From a checkpoint of a small transformer trained on Wikipedia: 3.43M parameters.
Each number is 128 + 24 x the weight over its row's rms, rounded and kept within 0 to 255. Layers, rows and columns count from 0. Numbers have three digits each. The size before them is the row's rms in percent of the matrix's.

# up: layer 4 MLP up, 512x128, rms 0.0767, rows 50-96, columns 0-63
# down: layer 4 MLP down (transposed), 512x128, rms 0.0766, rows 50-95, columns 0-63
up50 104:156093147148115117150106137157134141121176147180095120135136147120127119130090155108119108174137135065135105110099137089088112110134174135165140079131139095139143145117096103153093144102108126
down50 103:109083109126142086093078066137110087133116141159124129141111149130114139142139132142110129168105150139101120162134150156084135129163143140115134174124148160131092100124088109106186087132142154
up51 102:163122155099138104094156104177163122150121084115158090146146075100082129156127123133131120133124110140084117101166155110135147110117175154094136079141130148130165118112120095109120135146106105
down51 105:136135130124104093118112127122160134064123106142113153135140146106157093120134129149155144156134139100118115078102102117155177135103129144167107078122123084098148112102131119179120156152118093
up52 108:108122104133107092135130132125125130086109148116171137095133119125117152161126105149121109143138146116106179164139113100182168144140110163100130169166127154086164139085131113157162119122132130
down52 118:143145113134116138152128119159135125133114120158122157181154162098139090125156136122118159125128129136128144112170146106095121091137115108157118137156054161138135155133136063097133126136137105
up53 099:183132076136158105149185098159140100147121158116132112131145128091075103149123105129102164160091166115125152084084136128085143129105150120105168124130091125108110132116131103143147125107099094
down53 105:159132144071119153115141113161118155156146112151132150155122117097107178143131104131089142135130120113131141118162118168146146132113179066096152104160113136127181137154201136134075135122105123
up54 099:131119116140150132117161143183136120142157127141149140132118078119097121090141133132172131120098118190125157115123136102122123110062141148122166146155119122124165166118131135133108135136100135
down54 101:121184096148115131143125119113128152126116108144099129145114141159115142134138103148096131119159165128162094108083175095104153109117133099101141128131066163121104134137132109150117177125154134
up55 098:166153073125124117087110129173085147092094104110160119096136085088112147143078122107090112126148129129119130146117109120100109130138159093129130129127134114118129124106187150145130102116106136
down55 088:133089132108129115125142107129156133138143080153141116143092136111134132128109131148117115140111131162113138110134119155160097121143134061141151142148111148151131140221118156191104149112158130
up56 088:119128081118149125119132096100119140119130164092160111157127076130134159140135083121143158137082095147124111136159154065137134153151102108061114130108109150112108146123118153127182141130151100
down56 101:107164134083112130098095111144140107155115110097121134086174100127112114173139121094133145143140153112102110113141098114108139170203149136107146121125137125104131143133144100140158133145156142
up57 101:112136127140083147183132134127148107103119099152109190123127078153142143111126128069125118127124110121164109164108140122114101104132121160142169116105146158106143166110175148101142129113134130
down57 087:165100134105128119159172131134111123096141135125125145107114175107158116103136101147135104148154153108145144191172111115117138137137155129101128157153156138112125115113125110144123113184098127
up58 093:114115135103105128134061138133099116129107144138104110150106102167112147072133175153149184115134143149081116090115105135162103129100099104151095142124129130125135133107141166138146107086126123
down58 094:156167111130136111105171087102149129153124101130078101085107118110131100116127121147132119124150115141171160101139134128102152113082177116065118127128144149104126134108095142146100140141078130
up59 109:141137109144115103144130100108204098127114130108147139133147102134091139110129124110150143127097075125124134114155137146120134115102103148113113189086112127105169113138139119115138104138124095
down59 121:132142134131149135123107092167126113093118099141088140089087158101125125133144152121136109160102079100131119133117133144141122148094142102114134131138112103114134158132130062121151131169135164
up60 132:132117132124123114107104112100113110085101113157134117131122136158118115108115105124105136158142083141144150121136138113131126108137129132112136160129147177088085075123090108107166116139100119
down60 128:144126134157115129144119088124093109087133140126089122123114152132121135144102063122112106139154080099123142145139170123100169111143099138094123142096111148087120111152073140092117167152126093
up61 103:094139153126134151150154143115160124101130081130085107113153114143127128161072160118118108189137107165174101152119148108088124132092166137115163121127122138132093133133165088119123139125085133
down61 105:166141127143123147167105161069142175129141133097171128125160140111158106114139074152158115095167138090122124140180143134098124150172157158122113104157122120127097123130139129092106112114133130
up62 102:136172154118117131136141149115146125143110167169155103110180097132161186125104119101114131158154096127122127117104124125136142141095092102103086145111137131161134130129079088158125136124102152
down62 094:131082138141127107113156121122157181155196144157094150113122156128136114136118135164142129149149144102109138171160130098114120117085072127146139116147156112128094175129110185099119149145147153
up63 096:157094133109128115101120158139131155133150100083153138141093136128100147137107119105141165131118108121171147149120139132092123172101094111159107083118142141158122152100164134155153152106155113
down63 111:175150191134088114163123118078149148101192136118151145113104130116113153096131179120074121129124130140115165120138111100145114139141126118117157153124105119174155151125155098136095148122125140
up64 112:112159136157132130119166108133143135132119160138134131101100132130080154117128109156109161197125108093138139122139076116076084076120154105099096154140117105156162146151110155111130177104139135
down64 115:129109088128163161106120143109148162081161134133116124107127141124138132149155124150139123093100108122161142174151151145169121141124108140116096154185177133095099123120140107141170102167105126
up65 096:175134120134108139087151108145094111102154141140135103131092192148161134109107106109115126145101145104155175119111085179126111111086101132129127134147154132134139135143172128142107100106118123
down65 097:133117131131093121155141128111148134144109121125122137142135155083102125148184106104136092090159131153123116103174129135143136149167170145082108156119151117150109144114094130136115199124161129
up66 086:150135151164108160118110105136116096136143138116062117141106132098124182125141097149095135140136123145106119144163084134113184127096082121155107171120142088094139184129151150143129138114165139
down66 085:100123132094090098139133121122132140152088106110156130107151140148126095117115152113160157083097138149156087120099113148123098157176169098124100100142114157144115074125075130114113144104077150
up67 096:151167122155116139099099110149106125159186154140143135102148119124119142141145169128163139138092094157150136103186150115150146129159116156125123090139156142095179095121124112126121119104127095
down67 100:179157154138111106123124100111129150144129139172114136104119139119121108152130136092116127144119105084123132141090110132109121190151163119125110153110124116121105120134138149129082161160167149
up68 097:200161158108154169130092125154135117152158129125152066123112149104102135085110135148107113149098148159152125122157118108117147129109138152122125165120099159163116118141180071139149125103138105
down68 092:114108144149125111134089117091131163141099140158163143102115146106095094153130132110129159066149140111148149098165154136148155168127115157141110117136134146160120160088125139130138114152137084
up69 098:115116136122153137119090090154143098116111079145123118112145137155125130194090158131111150135174169111098108099122098128135135112068104161105143112159158101119157125107133145105124144138144139
down69 100:150139137138108102160114118156167139145147165153133143087142114160122156136131114112147138113130142112135180154094150133137142116132149091170140140126130151114110116125148108147153081114164091
up70 099:145122115143148134143142124108129079143146080164141147110104078091153133125155152135136141149114132095162149124120138088105145106106139126113149143137142137130140162140129159170113146162174096
down70 100:110140112110102122129121119105117127061069153145136108150157150114116132133112157134148132111146183125130084117130099112089092116134136080133140120148138156080073102133113158115116091140090126
up71 094:111136147114146152106115131152142148113129152145142114121164076163126110131063133116113122118085143115149109130116157103112107147128097184094115138110110133107098125112136102121193151129140110
down71 111:117090144131110169121153138145099098103094148126111081144152167193144113132088112161145114144145129122130120151113105106160096121152131162133109149145139121122134141117113107121165096117150166
up72 090:119117106108136152118115161127107154123141144140052149162103086144122136111143119152174162121092122127157115139157110126109110126110166129128113111107125116119134122115136143165158154095153058
down72 086:134127125124103097127133145116094087170105140130154119152145117108160153145098151141132121111132079111128107131139069168091142163097119148110126122145152158098092093153146162090078114155101154
up73 114:178141094108149136120127171144115124174142136137132143146149106091118147124103111152124170142113094142114145098153125140078132116108124126155118105100133171128129093136139119102143093129181134
down73 127:134086107132079159147153142125122113150156123147140150128130121115126110158096138149114213132163126165128151120141095132145139143078133131121136134172138111123116140138150155150106108144158090
up74 105:084122141148106149162071161114143156105133116113154108125132086111126087106096113111109072096166160151156131082159160122109135096154149111100093123111135147140141093158116099095139176124140097
down74 102:150125135135148101154179119155133115106118120104112134114125121155111169166120152171117123150092112128130127160093086114128120154120114139163157139134102121094145131155105126151152065098135125
up75 099:110117137125098123134126153142110164107086126143167157121126081116135123128159143131117152140133114115105127124125150131117144109071085112142137158122138123128147132088154110124151095142171113
down75 095:132092079115113104133083139111133151125121130153135135133166107139186110115079134124099099156110108107127143156137150073131105125128121152132073158089116090126113157171098117131136156156161124
up76 103:088140083141073119100119146123148111130146137066090142174140121108148124148106108105099108134101192147103149167131086120162108118113102125167145117132119164129115127118135133146165132122113144
down76 109:160104094127107113177168119167122183100106147154128139106124102141113149151154114078177167128071118153166157140156122116136093181137178135142121127156106142122158105117113170108156133137124106
up77 105:120134116153054097110132105163124131112129125121137078154144117101167153129107135137139151122109148138169150104107119139141120109140145130139139139133169165115093158153133132169142153140147130
down77 110:141105130110106117121157136085133089130120132156073149122088127104135163152171135141114170118146154110141152121115129163123095123119115128109146121104113159144156081158125151156127106071162110
up78 112:141133095118123155142167104128156100115121133134137083146161135106123128152119136118114140130092192128146138147140098117132080126115142120144092126138180140148131120098124095144160156111114141
down78 113:097154143160153128137145121129117149091109127160109118123144105142112096089166141121123147131138126148209103125129135111112145139124153141090125158161126103158141143100097141154131144124137148
up79 102:108139140140140129139111149129114125079093064173166117106115137151088113114082153129137136107102108160124114144154136126136135135065133114085130142104110154082108111171110104130110112115136102
down79 095:129116118131132134163131147111169162133140054152102113107146131110117102127156124099120077158126132125152162130128124123108161115123140123087151100137139087147126099132112142162133145134164174
up80 097:110130093139116113112099146130096121130105122141146101122143092155134105100147112134116152139149081156124137152154091155096119111111165138126167098183176136129143118131134126082164138149129129
down80 102:103151132121116091148174133088111117164133177121191125116151109152141077113126133096108159126145170092100123113140115123162097170186145158130129134159154085143091120144113144120109135116106096
up81 091:117162167116139162138119105148099137121134126174070115112160096105118138141105102136137176142139124194122143157179102135122096132118115069109146117103103110129117106114168099145147111125146131
down81 094:142133093102127164111128164171108064149115156090108111164146127070145125110124157148071070157122140114127099132119152129108121102131106095145107105171109107122091121126127106110128102128121115
up82 079:121131129139152160120119170146117120121073122144130137095154108116111160090115136127113154120096126178132144183121146139152117120122161162168161124104094129147160149098131091147089116071123111
down82 086:085135128109118111124146134136106097123140104102143118135141137183131113124147129143116139105149132144120123119160104155108105137128078141108091089150114172108106111119126093172134101172113132
up83 098:129143096133096118119181096137102136119156067143125126099148138098092075126153120162099137121140123127132101120122136083136110114075138155109148137098116176140159148103114117135133130142147117
down83 097:102143115113136113128132119153088156179114126089160126112117147082143112137114140163180096160119142164165104130149105145114156134159122109126166126149156130165092122135108122097129102128133135
up84 099:145126104106182155122113093151114107126113155139152097114129086126126106086123127119140183109113142123069115104150177158161124132157081097130101162102110101114145096083127136183149093129111091
down84 093:151141133137184119147155131101139139126173128143095128076120138139137094106101136158103126139163106117095121135130128117101156172149119089132127181116117112147118098158098139149141110121115164
up85 105:144159101129155117149111118123192123090097125125128111110101147171140082125127144123155116134136110180126108159129124127119115137098097127132145085163124157158156149062157103166125165156084139
down85 104:086135147114109142115154149167114142152104132118091149133129165079123127168118107121151158139138156097075151114126107101094112100129131138129123111122154122087069133177131138126111142117141148
up86 092:140080120124159162149120163142132089104107116142091124144130151120153095104149120165156097134089117107080105143159136092103111104125129160110111149137122113114137146112152127117122130091106068
down86 090:139123090155119126107186122099140124130166100105149116115173160117129127160131147171117114150130130112094134122118163143134139109101144187118122075087109089093142147149076156122125131109126145
up87 099:143148115114162149161157147125131099098157113149134114118145155109107133156156101091161149109106145131114124137140131131150125132113183131162144131133095140150117156087105102152115113131134106
down87 094:109119092139139079133127119096089160146162119107149103139110140102142118112107164141092094148100105113085123150133142096149131096143155141168119135088150146074137112139161123176114117119151120
up88 106:133122146114142098132078094096136148121108118116105123108130106136115167145114150099072092142166145118104110132117121142155116124138087136141126132111129160160145146137134123105148157096111132
down88 109:133133130149134103155141135168118134135069117154134142121161070117135154173056157143116140119106163114164118117136094119151162112059105166132112175128138174129144115119152141145082160122128147
up89 097:117128077091165120153167146097167137084135137151129098110156141131143151126115150157199125086136103114131113132180136130149072146131112170123107082136118089144127147123077098118132126132095126
down89 094:110095156152146099105111111122127147061132114073089153093106152160137154164115121116133104120163121147143124163169096135123126147172151094129130162124141087157178140139121139113159142096129136
up90 105:120186150123104102145144111122075177137129126081119126126070135114087124108114103121122128142118140159131140130141131149136097100134103162124123166099091159115135122153142107112147133113164119
down90 119:124170132170081154136118127158097146132116126129129127128084129141124122100143140132078150143103159123120104131080163139124130108131107124128159133119117142120105112150134122119128169104145175
up91 095:162157152128143109145138116136089132101109140118093102152145118134080162150112106122116088156122131172146139149112124113171122083107121108135133124148112126141160117135130075148078167100070110
down91 088:108113144163115106145096112094179183193139141139160135085110160132115096091170147120113117135159128122147156128141108117093115143136099097178128103095088164114113093144113129162136140151152140
up92 093:150128106163131104113151118128141147117088086133133146136126091108138129124128130159152146110132151132103148122102112145140148111109082121110148158123160131090146168143177128151156081089154107
down92 092:103081084123160118099089102142117162125148080116136107111133110113144149102158101130160125170092102166125102086142108122102125159067133141126119122154095094097116110088179144120170174149111113
up93 099:115076111121152116119159122190123072135172151171140117111148146142105154139135117100145124169117143148146116113129145161104096110152111179122135157130115138151145090117145132154137130103108147
down93 103:091111141120108137165066141118164125135121127076111131164119127115128115098147119142141133090107123152110135138127104097184136144119150091146148103098110102132151147130151070135127157117111100
up94 096:175076124167095154123106151129139131113146129117109137139114127132137149152151135131097074137125176133160131135127111143151147098145180151118109136149118105062124125134132069120149135114112109
down94 085:112113111131133093147127149109108189153183139142153086130118122137150116143114123165162124105142119115113107117121119105140166124065158103132170131147111160122085110098152137116140153166109128
up95 097:099126148149120148111064135127155125123108114090129099168120146135109150090119088108110135129143108127179143153139122151133115134130134138079116135103068150137109160123165141136149194138140136
down95 106:097120157120163096088123128129108106097139147168141140115140135145130118126127169154130140114171143151176090123105127093127159135173121113164125125110084130170156113098112101143128144152132123
up96 104:144095100064162113140135135128115150162119101133126110136166183134131139086168124156150132117153146126112144119144063100109120132099116158145118166123135125122137114120138115134136129120145100